config = dict(
    n_layer=16,
    d_model=448,
    n_head=7,
    n_kv_head=7,
    head_dim=64,
    d_mlp=640,
    vocab_size=8192,
    activation='geglu',
    norm='rmsnorm',
    norm_place='peri',
    norm_eps=1e-05,
    positions='rope',
    rope_base=100000.0,
    rope_fraction=1.0,
    qk_norm=False,
    attn_scale=0.125,
    bias='none',
    tie_embeddings=True,
    parallel_block=False,
    extras=['capped logits'],
    init='normal',
    init_std_qkv=0.0146,
    init_std_o=0.00258,
    init_std_up=0.0146,
    init_std_down=0.00216,
    optimizer='cautious_adamw',
    lr=0.000406,
    lr_mult_up=0.835,
    beta1=0.95,
    beta2=0.98,
    lr_head=0.0183,
    grad_clip=1.0,
    warmup_steps=241,
    schedule='wsd',
    decay_fraction=0.918,
    decay_shape='linear',
    final_lr_fraction=0.0,
    batch_tokens=[32768, 65536, 98304],
    seq_len=1024,
    doc_mask=True,
    train_tokens=485400000,
    steps=7657,
    dataset='wikipedia_en',
)
Each number is 128 + 32 x the weight over its row's rms, rounded and kept within 0 to 255. Layers, rows and columns count from 0. Numbers have three digits each. The size before them is the row's rms in percent of the matrix's.

# v: layer 9 attention value, 448x448, rms 0.0176, rows 83-113, columns 0-223
# o: layer 9 attention output (transposed), 448x448, rms 0.0169, rows 83-113, columns 0-223
v83 102:114158115115086133146116127158183105125165130169160162117098129072139150124100153251124069135162196144163147132180073110056129111117091150115122139169132103124168145152143132109141114178177106137086144129141166128147129141139135146130128123214122158127131138117100132112109130095111123124146163096165130097080111115144154158156036110129162098158131143199004106144121111086154107110123140139158139100122087158153133120111111201110141132133136142102102177140093166109120130068143172108108119115134169131148161159144134116120098158130150121096197116180150133152220027140146098124128146111131130090173102143166062065096181135155110159130151157125132137089163123117125119116127
o83 094:140152099128129146155151101112198114119136101126167108140102153063116128115100125233110102159140187149156131133147095100077125123155084136131106123198099109100159136158109129157142114175160080151095155127156165147091112170127065078103130098194104124125103109126173096108150126061147127111106158105187133133087115148099141172111057145103155104130140142164020188110131173127174161125119137133168117109136074163170117176132131190132162168088152167081133149178111158090105122066182092098127125089175135080144141143159089102146104151108141143154191118164136107130194035118076163119115149138118138129150152156088073056112180143096136145148065142131154130105102137121129119076132
v84 112:107131138130125077121154129142154137136136091121143136173138145139121103126128143107122130173124167118127126068106042170162100143087116136105122116121137168120100137105133127111147039075148120101148097162117117136118152127124132161098127113136083149130089111137162121145144122103143147040132141194133069129076112120167070156122144141127212125143114118111201086116126200132129109118124110143131116089102052122141087149124169080143178137131094068142105124107170123141130127092107141153115122110101144129137212127141120127119128112119147135161117100130171074149145140134111158153156090142084108134165119122083132137167224145147102125083135133153136154130131117095137125167143
o84 106:115155145123122156123114105122149096143108063102149105128140140106125077119109114112170099165139157122106131181130068192163095146120131097119138105137124150157133125125132128081182056075149129154146100178099106147118182105140139155102074112170031172136103162149161122113154125136154153090151150200108073082108125133094066135154137154184204121160123122110193112163143074099091134131086107166112140090091069131137081186151169069098153140115109092164098116128166111121158101071109145165101111100157133133170212095117175096133156122159170159129127125119186083154139141114117136187087128147086152116173124132135135145162197120136126141088143140174123106142101075120146127166139
v85 105:159128144120138167142058097128177158104118105092103078086122119179146122156139137088113146103138111105109164087158132160149030127158137139113125128088103123158150093144103192121152109143200131149134080150095086105153109121116149119090118107142163153112080126139088136117107139072154116177126132114126113130089108105138061127191064119122076161131065039105235096139102128109093080072144089188123149093160092092150118145110127137177154059129156131179170129150147190158094106171135151126107129084113180130151082156151148110136124130135106124146105137167135113120156073148122094058123114138180129160151141108060115093113102107096089070165097093052106151123135153104068215130146
o85 103:111131106128140118174106113122168144139130115115138119116145162125150152159125102114037145146104100107095162137136118169173062113128115104119140129102116138128128087111100179169148103154173100150144085196113104104117144247161011141091115110121143154121130138134101144138147125125142159183122144118106107122145130101109055097116075154103095165117096105118206151121134133126085183092130112146122147092118110181130148092036119127156146135079102139139173166137128148079105086142174108099094081156129150088198114180141110116153135135136117190125110115159136127129157087113151112037134134121176077144147123111105132106164105126092090088137141094143116102149124143112113093120121
v86 112:159121123127121069138117147158138112103130111117121140144141147125134158062089128181127107147128096108214212099169187107126154167111159189147139057142144166136107160125154103144136097128175157155074111111129089089097125132157139162113135153115105124145093152124140124134137151170133184062103098144159073102105174142120142175098163169124147110177080132087136148126129094127211133129128108174144132225138057131084122154155169113121084129130126151127175124142192074149133116131129154124118141088123008121116133160102149130141119144106085128146110108159141162035163078148153131114166090102178148147086130128102132132222171104138124136106127145196118136142103142121117084100150
o86 100:110122117151080084162097122086154141168156123191103089134126079122104168088100137163122065157144086124188203101147156116141151167126163199149154093118116140151147138130145101114129116127172142150079080122136090154084168126152151173146141124103104090134100178144101103196148154162136194071119086086111077147132168111114160117119138177145130111150063137142137099141152165165173090096128077161165132207127068135096135092160157099101093125125129129163169093108163087050128116139103086103161153108155051133104121106102119093164113105123059082169108139163125191058160078163185133140126132108164138128080085090146141122215170120173138166103167160096108136138111170131146122118126
v87 108:156142136143150168129074073125152136161106143152145162143123131105107108166135119113132130145112107132130081073108199105095061009111133118117082149099079043129120143109111082114116136109212138122158099121142084138104151128180110108146131158104154128114139169100106127108181000122111062084115123152125128141116186161097119156157166129144140131110182101154036129135140121155124119121127145121093124159110107165020133154149145152123141147115131176126115124179107119076141158100156148122145122150123057120121185133118097178127080153132147127148062112246105144081210172124137100098123143131088138108232138117135087118093183114149141148213152243095131141116125112108113132178118
o87 097:129143061140103102139123120122143145131142108165152108099111120127083107154156082117142143097108102138149090161091197105101078020129121114136119110150106012098113131112134071108093116084200174121166078120129093054144130086169178112118162137098151139106108155105113125097152016098111056102121100178102116156102179161124091182096150133123129123075159133137055121165153089137156094158119166106133180147137099205038124132165129163156159103137187171064120083159107142113118125121157141107174192110117099159117175148089122193126108064141153143087076088221123156081183168112194072095136089130075108165190152129167106123118174088166136133205121212083159150082100149100089140141135
v88 108:094130103150116090123046162117137133123138146121133133119143036110112114143157150054134130134128160203135108118124017124080166146131186128103086102162132099120118110136127137146138119144108169133100130129171173149159124129147127082096128148125126128139100120115138128168162162148217139128091135167077170164158115117139242122131053122143127098146220183147191101160133114119100129126133129168108113122117122118107118165145094136092130127118175154091018135140115073111139145122144092114137125132111146119116068149140120105101041119106139117094098131191037133058148130108179115109087120113109125132122143139099180159134168150141129136098103073133130121122065148092138141151089
o88 102:152157126167162168118090137138161118105165118109093100108118069099109130147119152080173126137144145196140119115086029141086155133144163124117145092180142080103116136096146121158187128121119173120109077134134172143135067056092192096121155156115121102135097111104165142120125155164191136101132125129053162151169107095124197128190076103123128102135215149136184148129144170116114111169090121129149144121125119197120143124182114139131157119139099160129028112108161090135110133120159133121199096156132127158132084136137147107129025104135151106139099086181055145108150132161139137078129155139118174105121126110102173149126139122179113129110133081161158153069140141131120157115141
v89 112:164142100104145092085182094105142137097131141105178123126143171140123127060114147126142137130187038164127193121143119131136124106147142227148137111128129157140120105133148065148131084094156076114167147165174194120090129122082140151199122143159134118118132150164130130110108085103084149105125073112158096152173174119095255176082082116131139142148126142180099136106124150092090126138131079133204132071105166128113129075146165148174101134122156102106123106144098099125126102137122164133127131123128138135137092178110157114124194151141157122151195103166170166112107159133080141146144096118099132189119120123095146125158152120110144124110056130120126125105121111175105220148191
o89 107:186150138046140133096172124143157164110074108161171193098172167148128119082158140119155150160154068160090196122152112128140115106099131198179109136165123163163184105143124071146108084067139075153154135144137172159187152048143196101111096146139150104113165146104146132156167105087091120112119098136161119130124161084130255171093097122136132124118133140154118143129157147083144150118118074148128160085129179146111158077191160133145137139145131105113129121110120092137120130106123108112110142130111156131101115145098154135115147128156158134106190100154156201093127162090112121128092141159060169156146072129093121140167152167150151095109105118115148090122122116178132174157105
v90 101:111137122124152130153143105101134140085087167106142163139149141121126159169218163133139120135154105108135169062108116064177143095161144151117122089125152070081120117156106152126174141091120091151095124169132093139175137126197092091116146089131162070116128108100120109166107132150065171166068154133140128172145124134118125151069151119129119141136086157096110172120151103143109148156146141114162102183132148189175121158144055136120095163121135146101131128129089098114157095125146132135151148140113104128101181141110104155119152149146085143142247141113096150153163171118173117147119128138153095147161139130149109200168255184123132134102177125178137084079077103161169205170108
o90 101:114127159121094126181158135117133142146121132115132140152088109152098149167186143117210112082103125122127122162145116067155151082160146176114114118135122051136129121174130147130123135096133083096107100143140099130187145009113235107147152114158170122120122137154148099129122118148092130116126106138121133125109131146159125148142145146135132119127102165118112114117127168128133066149108136112145144170141146113162109130217073134118099097209123126098119079114112137168117104135113087152165173094136140155133169134111139152105130117116102070108215116109084118137147148133136104113142085113137163141160144092090127137118223116163149123116127121164160128143124154133156178126152
v91 113:117108114111199124079154142173156150165181121091098152089130088108133131110174210105130091144085158116092160087129163087081168097137073159161173117124190165104140117181117138132087148092134130154097135108143143117121132128152132118085127147169172146117148082189137122086147170142146150123102128085174115176104162128149073123094123078112032155126148114156105143121128134121119122146138060113146138104085118054153134149137024148147108060134166090153184125139112130148125102088121109132116130174116148132136225119146141156151165102100096112118091114129000103107108159121108116126111099069138101076185128128102123149163125133124164106138074167157130152128172146111105079147091
o91 109:063095114135133158058087156064173150155152145113097141108125122116101151117100200109161103157147159120090160160123177093089161111094050109136145136128152156084126125175162138119118162134144137130098136136102146153157163074119185169103101125143202191086142112155144117083114154157135128121164074123194105170141142090142114102082130153096055150107138118176113124132141112087093158174152053114112138086073136096149161162164050140060088083148085135139186110142058120131113110117097154103101177169181174142142199109142105133141148138111124107117092142134000093125095148125090102142118139071143093075184187118148140159164132156125155113139167163147099111077166156122111137169107
v92 112:088118118147160145133108132133098155158119158138139080123131140115129147155164131000126113159101165107152112141159170162107157155115158167142086146127129144143095142218143084152105198154073174105078109144126032108063133125114113164166128119076102126157114120077134133086087123093072092127120142102081053153092096121173102200110063155112108179129195130100098151174132125089119146114128177140171134045142142142061146079140069150131143096121123102085180151128160091097125147095135153159117118146131112129137092122139130146104178128112106128093197107147129082088166102122106141180119155121069144093131101132123074093120136140111137099076131095143123137104170124125129164100057
o92 102:110080125118128142173153162119125124122087110157145122061166108093131093165190099002138093129049160119162128138136166153118181147147163138170104138133144138134091083187117082161102218146075145093085128135132059128141161094150155148152133108113084131141113168090131148116081121079092103123179154115114068175094105126087113105163071123110102170134207150150100122129172110107156130081127173121097138053141145183077160043136070168182153158141089098130192135094127077045087161107116141130096137133132115131138104149147117130106159126104145126107188102134121089078152093116127109123116177135072084088130067137175085097108141084092151117065113104133164133127163134137158138126083
v93 112:136130153094111179151136156133170112149119123141103092120136128116134152099068112158116119099090082174066092128154069100182128127154114146130132110123070096116135139106104115121136135141092128148190145103129119136119129121152123054083125090135081097180128126101103134079083148152104171125157107141101123132119087127090175128168135121141086167191077124125188150156126058124156129132130067152098131142171159167208150140113137110176139125136128200199097104107150171121138121139111112123127120126118143127120227084135166125137162104127108153122153162125177154111137153120095118157121115123141138190145136128152136075138122073145091121012149157106125148125098139066098142136141
o93 104:071118148137129179154114116144158104128115106102074146136179106159134118127075152153132132130126079162073090120158071104175113140188106092116069132134086085121103111097171115152099143122103125159182148055134124083167094141128114172119111146148098106185115139107149161076053137148116144157148071138128139143115095124130173143085137110151115154147105158129196138093133182153165136127121077127045131143167149093200141109121130123175154129113085225174106138144117158144121126170104146124101108095129165160104211111125169153149127109119110151147157189145166141102134155133130060166092157119149124183145094133148113077149132080140109109029171160069112147134089112071116119118138
v94 111:125134137062111141128135129100102100163111134115114108106130149070136146120144110110130061126125064108121155135142198251158103082121133117090144130130171056134084109142124130103106120132124139150112166140112180096161108132118126117104131103136087137108089104120118112117116133075092179118133143140123190139104226131091083176148127109136126167124143112120152152139130116121133142123127089094100131050125126147142106151141075039095131124118078137102171128102100222154131128118125122134140133097115093138132146143143132137126135114121183127120097136159032131165113128126147119099144121127086125099114185127117177143173104160121195127080112132116132119141168090140122056141170
o94 106:170137112150107110123152113160110090163075128083131107145152151109117147128126148128133067106110063111096170144126173231150104092116098120060150146174148078077116136141130134142115115120129152122100169179128152093131095113137120098146139105126114113110045126123165119122167137058091183137095149139149179128112203113106078169133129134180124155097145122115147119172161103132176169118079082074065136051139138122149144186144079057105113122163104151099186116095124222163158142105102129108130162119146111169113134094134155125111159124110140130115108120144034150159117136166108143131100083133080158117112111125063169144150099153119196112103209130063084131133168086152138130154127
v95 109:122133117105114100101153143161160110116168143134147120123129140109127151173236176061132171132162119094120174162144206097128100165146044102121151142115119143123118141129144188127088101124119061092051154131107162158081146120122124134135119120139097125144134121157108133100110158135231094096126080088152150161123117137125224150131122147141092154094078164118077133090128151140081132124133119108151126103148112121140166129119097165147131153133114070142087143097137047115131100175112160219120128130135147124119171153164156134126163166140144137117103148139114126163111204130117153154142113124080127094121164133150040093157218111184138138150071102118138156068147156121174104123205
o95 100:129083139156125173106166168089155069131157161112137126125152121070109118150223150078161103127147111094116202112144187105141102166155056076066098124139099133093133117103182161153115127137123097122070149157105170131104137059121195088136132101173133129128132133161118162134130149151212075087125078121133143151112124217118218155154119114128082151075103133103083127116137134161083127142102129109127134109181106080147140127156110155115132164182154105110087120128158045147107114146141125201087114129144139149111145122159109126149129117155141126089108128147109133166107185124179143127127083147070155160100168131083042092118200103108147128135168089125116142076115143098183097126073
v96 112:133123150149176099119090121182145104138099131174100115106108125172131141184140108144132170127119091136103201146100118101128090157142112135209139141136167167110130121201108103149151081131226162144064141111116180154145118134113142131112120120134180133105120125088114118148097184144090123117115131134135124165107096137111067121122157148128153116123073165108116114094122145139074144121130162151167137057156093095029120120112054214111116133125127110112069108147160141138118095127126140121119133122113180127133146059212115132148094155109098116140111127185141190153094185125159149172118161148131153155071094151110160136033154142132029137097115155104125100151130125062131142180066
o96 103:087091115141161122093067117126138138146131147111103188182119066166108170158128116155131203124093104159123167089138106106138095135141124176170134166157141161132185102188073103185127091152202170143081140121114160092128086152136080152125123127132172107083127079100155108105102167126096098081149146132125112166173108148164095161157160143090148120098090105076123091084117138139086128166162164153179093065119092137021069107106076201165115149099105102142039134145157138154094110108098123140069119145133152105144117107156131095178139148084155123171122115179149159147096172097120110116078127111138086118078170144109154121050141138131108152099120155195147155167170146066127131109160
v97 113:182123121126082103110158090134157135176152157131167138134131134105137136074154130156137099144161139072160143124164086169153206127150076171107128123152141139147117092131128197105148093105127136153099183148076104115097122114159115106150128144117129127144166121116150114133112197154157154123130114086126218103134063092156109123120136124111160157099163105083143136121123125124130100115098194118167123165132158131026167158143102083111163157128124091108173070074183172146131083113130140169122131115093151127128145124125119140136097110109118139145155118135173141146106145132141126089150104120116087101092102136106153035121162164159129127053094159136129144104139133150136114110126
o97 105:170138133154169139090147113116086130142150091117170145114119119131133180082169094150137073116108131095174166117137086180149175127125075159084103095150136164187101104117154180121139082122130129092091158151119118108124095099095115084189130130129159124110170172103118134165096189158159144111159125084150213131136073110121124123129135153123172165094147069110149146122122143083152148142126182101142108154167143134035182155162112057097149185201161095117168125118189172132121082135154120139150130088148143177118153135163096098124123148149156100124161129137152103158107142172148117116132123120149130109120151111079148065122169125123157141067119149110133119131158130138081121184153
v98 111:096130112156124113138170083153084116131104096083155155135108152152125118128147138221125131150126097173126142152153165144143160114143083062130094110117096102136119147194119097139148160154112115159144169160141164117196144138089114115130123104103163122149174150141120131069139153116139141176118188060126028123117170126130166141044141151132131168114170116134104145146139179160140131121126156109095138111120086102197167111136207109143104132122147190118140167113181219156132157184137122198121134122134191126142136144135097132101132138131083156148067081146118171069084144139139139086130176099155152173107124114160096218193171093150146101061099041139127113144106113086177119170165
o98 102:110119129125107155147171093105159104117111080110162094153094118121111122122127083201121093118136092170122158140169164146161164130177091068157120078145139104157111177187042103129164165168117107170141169177118147123103140116081147109150156124168129145144144132115168134077080136109119129124124112050150052121139154116151163098144152137141132178129161127129116140126140115145103091093148150123095126127125094119185123074152195103170143125108171159119152124153146203161118132155113132206099161095140188167121145147098140153130131139124106112132072116143116166054080142153165127068121140137170096151105134117099111209131190133139118116089121055123108114182105130098164090109055
v99 108:133119131168113164120076094105155098099082109119058102128146103111132141117133105101122152116125114102103175196129000137175072125124147137139131152143146084131097131125136136114171113176095126141132116133119119112083167143138141091158138116055167126154131125161121137139107071126185147100150178121180098119129197121114117102138138123121126087139103133127078147152117126151162118126130127154122134138135211159116138128132175156113131127127094183174092102150135254128116169115142155054137139177126197133120180215107139128150120110145146093141181121107048099106149107136112147077157163165126137132173164125173179092155163141132144155149156163109124122090119135138180162124127
o99 098:129116135149135105141103129134119115155113158104053137144167122102141144092145164091081140126107110115119141062130034129172090132142142137110095102137183093112106110176109137134170104146085133224140137130116119122140159178149084168128153130105124138121072101192088149158161089118173154104114131112160112132101171140113094161157136111074138085134139157103080099136144121161122137121168142171131136135139193109120173118083191143099104119071114166119125156139105230129122131081138139080112156163099190108154153165104157114124055074107138159174155127089076065107135118155124158071134164153158117126150172123094170123150154103145081156171170142091149108108070093144196125106105
v100 108:119110126169136138155121109152116132123109148125160170131120150133118088103153086088117077132114119098115113182135240175063085153118234168128158128162171162121112121164166106181131064164102141139083155128111219058122111124107137107117120133108123141155116121164116143097101099087141149134074167060145124112157185140116128110122016138126154125114055164128167144118132120130178138120133099136151121114122078188193132150114106090146184125125114179131155126129113168136132166088136118155132138109152094128122140158141172146149105160121082120102102127156112150062065162118134135119111153137145155071176145124172115079150139121130075143149190131130132136117152109117145109127154
o100 102:107109146132159105180070111073146121094139130096163106117089147136129129087189110075098119142117120107128076113102229127091080144155198145120123183144112217117131171224122095163086106150095135206088155174121216081204078137094092155147123169121101117125106114135083130122115112053141137136102149075153114108105172119138115133130020125145134122150080161128148111115156112119145171089159114098152145129127092152180105147126103074176138111125188159200115155107154154131083159092125157151133122161093118127127119136140124124188162152083076120118099144147121091077071158117151140080134156099150174066130168128125144096150143139146102144124122129116125157097140099108102114153151
v101 114:116105125097136093140157187138109130146092153121146151092132104120111127089126101170134114139168176140173124139093149067107095134143099109097130139140118090132072144093145170179127102135157123114044103099111147140102105120145107137165116133128126092123104115067110124125158064139143159123134105124100119186148126142143116070169080121126129107149181126152122164149138146130153147141138149132085128118159093125189142084113094195101076112127134112052126134173108150115148203196108094151127125181113111126128116126070123148129105118127108131094114133063159163170092097118118146119109150120114121090048107130107124155082073161111132170152178130062126111128104137085146157129077
o101 103:107114113130114098150149137097092121074112149152139118111145091121167137128108115158161146157179173135149108119112122086104120132082126113096087096157092109103161131107131163177145124096167129072060109133143149129139132115142158147126127144136162095142138128074125137099076076150123160129116163121086126136151119113130110053115081118200124110113173134118130134136125100154127136117145145096079131117144107151182124082152109192173093135156092106121108134172124154146161224178077142133106154158122135188141119131015175134125130149137136135111110112084143170179093117126127132123120112148108168092060096115139112130075086209109157153156109150171120137116107105078131143109177
v102 111:125109141126170145134155119141143123110166093158174171137151155141134137174126138108122117139158080125192178106130195137073175149158133133116112123156116153146111126139117099153119062092150116106165145134140117055110094120109132151127128111125116127121130137147103133158152050114151135093128114065129006157134018131106137127097095135134171101092150121100223102130118091154127114119132116159127129099175157113086103159135141102125133144118165156120059077160152215098127077141146134128129122145095193124127184107169117133137106123126116135109151132104097142200104043118087142155122106139130096171126117132126071175174098117106143133217122183133119124125126136209122116126131
o102 097:124084120140090148107173128135147156112157111180179110156142165145132119158152173109082136152155087125172181157102175126088145160109164158070101158144080186125101121122125100168126071140125105121162118140171113100105110170093100138150120157138147137100136181163123132186145055107123141075150124081106030132134032192154161129144104153156164106077127112123205085125143172141105153131128117154108069114167151119083093151102150080107076138083117122117023148158155193083113101124127126125144152144140182153125190117151157097131093135139147110061142137111107127182127060104110141137147109131144126202136129135120085183135107166100115178200136167117087117108136108175057113118108
v103 116:169144112122096129150072162154137171162111127135073126120112107139125137183120175194123120112147078216193093134138108132149116145101135133101112113133156184142162108107113182121139068141095135132102174093145132151117092121133118116122133120111045112136117109129141129125109034084074172104162120173123095122077179116132170136156094149124130148156156103064032151120129116058082127134142168124095124139157030122157153151123146127151134119121155225128080130118134151127125121127133156172143124129120136127123059078140142128119141167147132136132175129100064151198071079123158147120163095126126152068137143143111150146149185167158142112090122223135137148113141129095146119134169
o103 108:184145130118119119156112156117115162113118161104083116119085159115186120165112153189138120066153083190197077159144108142145120135199127148111122099143140159130170105104171181117125093162110154127118191120124112120085127104144149129139095148099024123114123169170097101130106051112103175110159134218126096128099195121089178128151102125116129150159167112104050098140141155060130110124121186128110091131173048123150156126134147132131128117093127201120090070120137142118127101134115112169178132138161141106137081106162134148141125131145160137155169137110069132198085094135108163135133106102129086084150134146134166146152174079141143095089180217179137152054149127107087140108120
v104 113:094128126109141075081051185080115078153127092082144101141139144151123146116141132147151080122113165138158152114170224166177134141114066113092139122119149155117163111153123079096109112118123187138020135125107143181116157128116123148185133117146094126137116091123139130184131050126212171086087122114147098143108131136141083130091196124151182214098163158155199138125131163155136146152120120123120135124121121101185139095134114135101119144126116192108164135148145148110136151159119095113135123132148159128129089159100124057108132161108157150121122109133131122134098092121128138160090109140112171073144044131184212056064174151128120122128172196135140151144118149122131106137117
o104 098:143169185126143131036077131178114140088152091146112101149152120131154172108132096152154095131117150131149156140126207165158135145145088152103102129144146173136144108146145092089121139136112214123053105100067131160113131044211167142135108107155117101112120118111121088174106068125219179076072119123115095155111131169103088105128184148140183196123159143161184133165106095178119073158176120136152134122088136093181095115173129124128138113162111184128172157153147136136163152160111096145133122140057134158107095114156181081089088149159162118137143098126121150134110101112102132144139102114088144060150063168134183093050170118151135101130154180086099156096117147130149138173153
v105 105:131102142144158095108115105129132122126141141191176149161106158099126085130151130065134108090124099150163092119097162127198072090151089052133140170105133148127077132137145141147134157134132134183064131188149071179160151129141106118083131150085162121108110107136147121144156126133183144205146096040149087120172091130147110106136095082128104176107122143119169131115138119133098164134133128109137119149091117147059129079112167132096099173129086106151068136118126113116141094135138161233168122125109083131106156158136094137134118132108121161184171148145091141103184154133137115115125133149136149168116178137122038137185043153146092170073111085165132135140123128117109127122068
o105 091:126103159157089163057145102136085147145136117122144120129105125081123156140157140069191128101128082158129112150130130136180077079168115095134125157101096149130131117112135135144150169119139150103070125139162079143132123044145189116113143088122151081108122095111159096134132130113167161167086086027164104116112095142128110092125088125136091163120123107085158117114096155128115103161139114124135121141133122107072110087182179138114094121168155104103097104111101134163157114147173140217171176110129074130098143129118155135132133133111100095115159181151083152102175166141069133077134107108141155168142165116165033147171073170154123191085118096148097155160138124143094175125167
v106 107:129111116125129103089100140165154132162119160100055124145141154059112182136120108128144111129104181144104127145097064095122101115152189122190167119141103177148135141183152088175102150132209129134255122120124236121143146130148108109174136119133104117077163123118140105112110082090118144139118109103105057074156024143083048200119173088121092176155146176164170165117151128116137139152125209140180112113156108139161113149129122106115125135123148139148083154126136107110142087137127152164136141127133178127108195161162097127142114165147136123153178140174088107126079175106104118164079138114092173134136173154080056118157161145097095163123139104104130122106122133175108102153120
o106 096:131116100162120094083126104125119163103111135151052166148141130069088175151107132123190118139138157154094147118154061101122107113139179133124104123164104145141119128135174111140105155116179148096233134093086198133126134035159201152116154147160098092102161158128144111122118094048097131131132069105108074090139039161170044136110157151138094160081131137127166130102128141134142090147138184153100137106162108108153145160171103146101137101189103134140098115130109106168109102130136049164162153165131153172109134083130136152148112148118103131134162174137089124096084160111088133101110126144099161131137112136098089129153152126129116154136152110092107119128098117173112197142116
v107 112:118122120115106152113152169133050141165132169152125170098109113105140085030141154168122185122112055155093128111139133225167136095137239091141152162171108089151148151155117143109165127135095159104123090085092172116124167136119137089127129130153117128092131145152132129149096146221071094111131085153113056144155067102163134118094108162116021215096212135086070131115124167104113152117118124076175135122127141134101138076131023025169081077123144077144121119132150175116118087179136147128136136120120154132130120159108138160126108146140114101082146114053174126072185095122144134157145091116130116131192113129108089170134182123122154125117131084132129152143118169125121098108133
o107 104:096099102104145084126163173099106137110135170152121128133118084114132152045177125161095143112117074145136151146134145211155146096147201108173108137157119104122137134131110139127150106110094200055120104064110158107099152163133108117107106086167119130083126124164127112137096134217065143118161138148092085161156075090114123078123113216105017188134176136083076159103159091166130164095052124087173105130124142128121103119115046034118118106114136103108135127143165185123114068141145138167151118103138129145105091138083115099164114145167098144095133124060163119118171092163139125178161169177140164144184100125126089160126171147094170154101112099126133152120113147110113143138120
v108 113:135125127129110092098172156176100099147119088106074129158107151156139173139106147032132132146145078139038127161149107070052098122146047220138157118103140159110132115154108153094134136133141129134145090109143158147170151127133122124081136138114123143123131119109145132172129175172216167066142147081140173203127176106148075125074047162119175195129227163114083115103124103121143119149123091131108133165097049090120132111130161154129122124134119130133169090127151138154144145075119129072128115132132128124132099089144143123123108113096123140136171136052209185139101056136164123101130161126037143163131130125173153146195055125104117085148167156171127131132122114134128139106158
o108 105:141109206097098146110106200117111077150106125108095114129138146161094122138076144050162146137137072135060130125144124072071107130136041209120128144105110148103102143176097154114132135195147122150138125095150158183085188083098151129135135129134107118105124096107108123149123169165207161056112135087100171188149176125110073162104061141119167183138213154142087113107143177105108106166157092139117114172067046126127108137147156139155143119151154131191195109110154120146124130111142137070103123134139132102152106128132142140127108121101119106121159132067196144129108069131166113099153126109057111111115155163144148140151080149127100108126144143116113142148140092126112149107137
v109 116:145144162100114118119055142110173119127139111133173155121122123168123101063176114125124112140150129150128122116228124101164191190128063161126112072123147098139139119109130159095153151129142133140226098116174113147182147118125140122118127137133136142147126110130120124152149110209049120178100104179151164120134166144074055103097119147139129211137173127122127126112128146133121113144140103109157140140159076166162095130138083113119095152111118179103159107182141106119134114049144139114149129134102104130129104159129140150121129135155116141156138150109128163090122177133114161147144116146148126169147131131115043139091118129139127145095162184158120111147146143221174090112114
o109 108:107148148089107161131084143109183153154152141109148153132122153149109096077150119133167087107153106149132124136189131089156174161124114173095148094170105118138119155137134159063147129169152134126213122097190127189113113056131199146142098157185135181123117126094113108126179115201050129152116105154154163116188151138111071114139131140129133178149169124128122096138120092152158128154126132096177131134155088077168121121180110133119087131178173155116165113149132133117119084062173125129194111148118119156125067105152107136154130141171148143132135135123110203073124162114133138167164132128124132124143103151066068137107119134164151158103132167119144126158151168230150132138194
v110 114:126137111067102125131146137151125113180144151123138158129128091120138109090125130060106098133177020146077091106088190116077138224123094061080098164127110144161120103168125172135082112139109123163077156210107123173091145142108132136107123144111145106187144157102117140126115085166111161107175125162122141116072092110203091157141147113140106096100163063087119122148125131178124141114124174153092131158151097090057138107135090163130153135129141175182082056126107139153117121152150161135135125131129101124129052153090172144128126160146105130112111118063057092107132158146125149101140107086167167113167186134100147144093100134129136137162056148041118161122151109149118113144096
o110 104:147140113072102174174162148135147104155127138128108126094204074082176121144139129075101136148158041144099095080071182127086157206110089088130096084151163150109127095135093167095083079170111138192077174222089121127092115164133087134132104184077138148145159138113152108110114099156138157110143136183158139135045097066094101104105153119142117110103151086081122115124147119169151146116078171159119121145131097122066125079069114165126149124103093154115076171129115130148126111155205108141132101127115085088124078148131139112119181141164101207109110097080057160107131138146120131136109153120174108086190160127141138168098122111099145140163146137133137145144144104157093142099109
v111 100:125126150088164126134161136097096113067079182102123103163132169104128132133159166006135142132126141131064152127116157164186044118118083126162159138125114099115131145119120178175099090126166111136141118168144123149144157131145104116158147128144091096139150152103141112131113118110132219142077210089144130163161178125089207164082081153105137176116106135177156143139144091108097183154114137074118106127109090128090098154130111142104121137127144124129096125088088222115149123102125095089154125156152175114106089112087114088126155140114168137124110135150203112150107086112146173153119112118172171091174107135073120180062052132117163103148144081194131127107089103145193108150174
o111 093:129132130104121174107097171091114125105147159107120154108099127116094128153127157051208122108121140125074127149144135172152083124126131134123133180125116103154125166140121156151118100117144098096138079131138116150080175004090255125151123073151120086125109109156130121131152112100128166126136097125114131128113162164132194187134090141134122164085120112140158091141102155084099120177126131079127100149137099117118098135223099135134149104212108115119084082119092222155134119110114164096174186106140136127108104105106144118092129140150175103124119153139187131098116105095151133169140118120136182086140083092116139177120082119121133088160096101100105119117137151142165161145092
v112 115:118135107141181181120099126070070136177113142101058150134131139141125074105131115130127125135134090173062128099096083062134144140154181197128129140138174067120169166091121124114087196148134124099079138132191080148129127124111134094118129132117097147127150121172102135142151223163114170095101140079128090103121124129101173140138125108134150195099104099156148107102125131162160121135135125126163123134115129073101129159115130215145123130130153251098115132103123101102129126121131157079127137138138167129126155117118114137145178098121139118112123133179121150181154144138099112096118134124120118123079089128109129115007126121135147157187109107117125138121060121186144076064115
o112 106:155145115121125105104071139100055131123111161178087123132094188157168079117130119118104122146121095171089118121083071103141149140082146197096192082142156063092129129143100142084115176147124069092094136145156110170075090154117123134132135146144095167114137160190132156117134194140109166074083098095167109145137130112136183087110140093160139179075091080135133109119139125163152133072164128127131117131096131180106152147123131179201142088118147222089128148130090111120139138109138149082119168176204144116108146126128135110123133111106086110133126158166126116170170136126084132170125153149134120096103100136139133144034133183093111166164164110163112144133087121167113168121140
v113 109:115130120103154116120109148102163140113152139160204115125129109114107144182094126161161106140100106183131029080133135102079162158120073151107163131119154091103163103183139146158093136081129104159094175104151083074139100112092116140184125119108108103112111114131121129168128144169163125178090162134131121166132205119134152131076040123113067194172104094130131175110151098131180120159117106180113117224128216103098131128149139111105128115119131070159116131133216103125131148167125118153124129095102083137130143076146129123132095153129120144111128105080134112105167220125154137142147124131129151114238131126145130125042157197085072148125096136153138124131153121122094166128144
o113 098:123132097111119122068098129152133148146124142129158127112120126122067171131064122171180105124147124162123070188105127129075153161131114149072103157150135116104138146143148137127121141141129115115089103062104107089152141064111205147142154112121177120112128121137132132161135131131152141153115154136099100099137177141154174166081068163091079190172111109099138181146129176089180117169125095188133119183143200103095083099206130129111119112143121072136092150121181102170150124172158143115162162112148096212104145087116098107104119153144151133116139117106130131089173216104148096057172153077119123102206160115124130144125175173111060136116132123085097142136124138133125104080171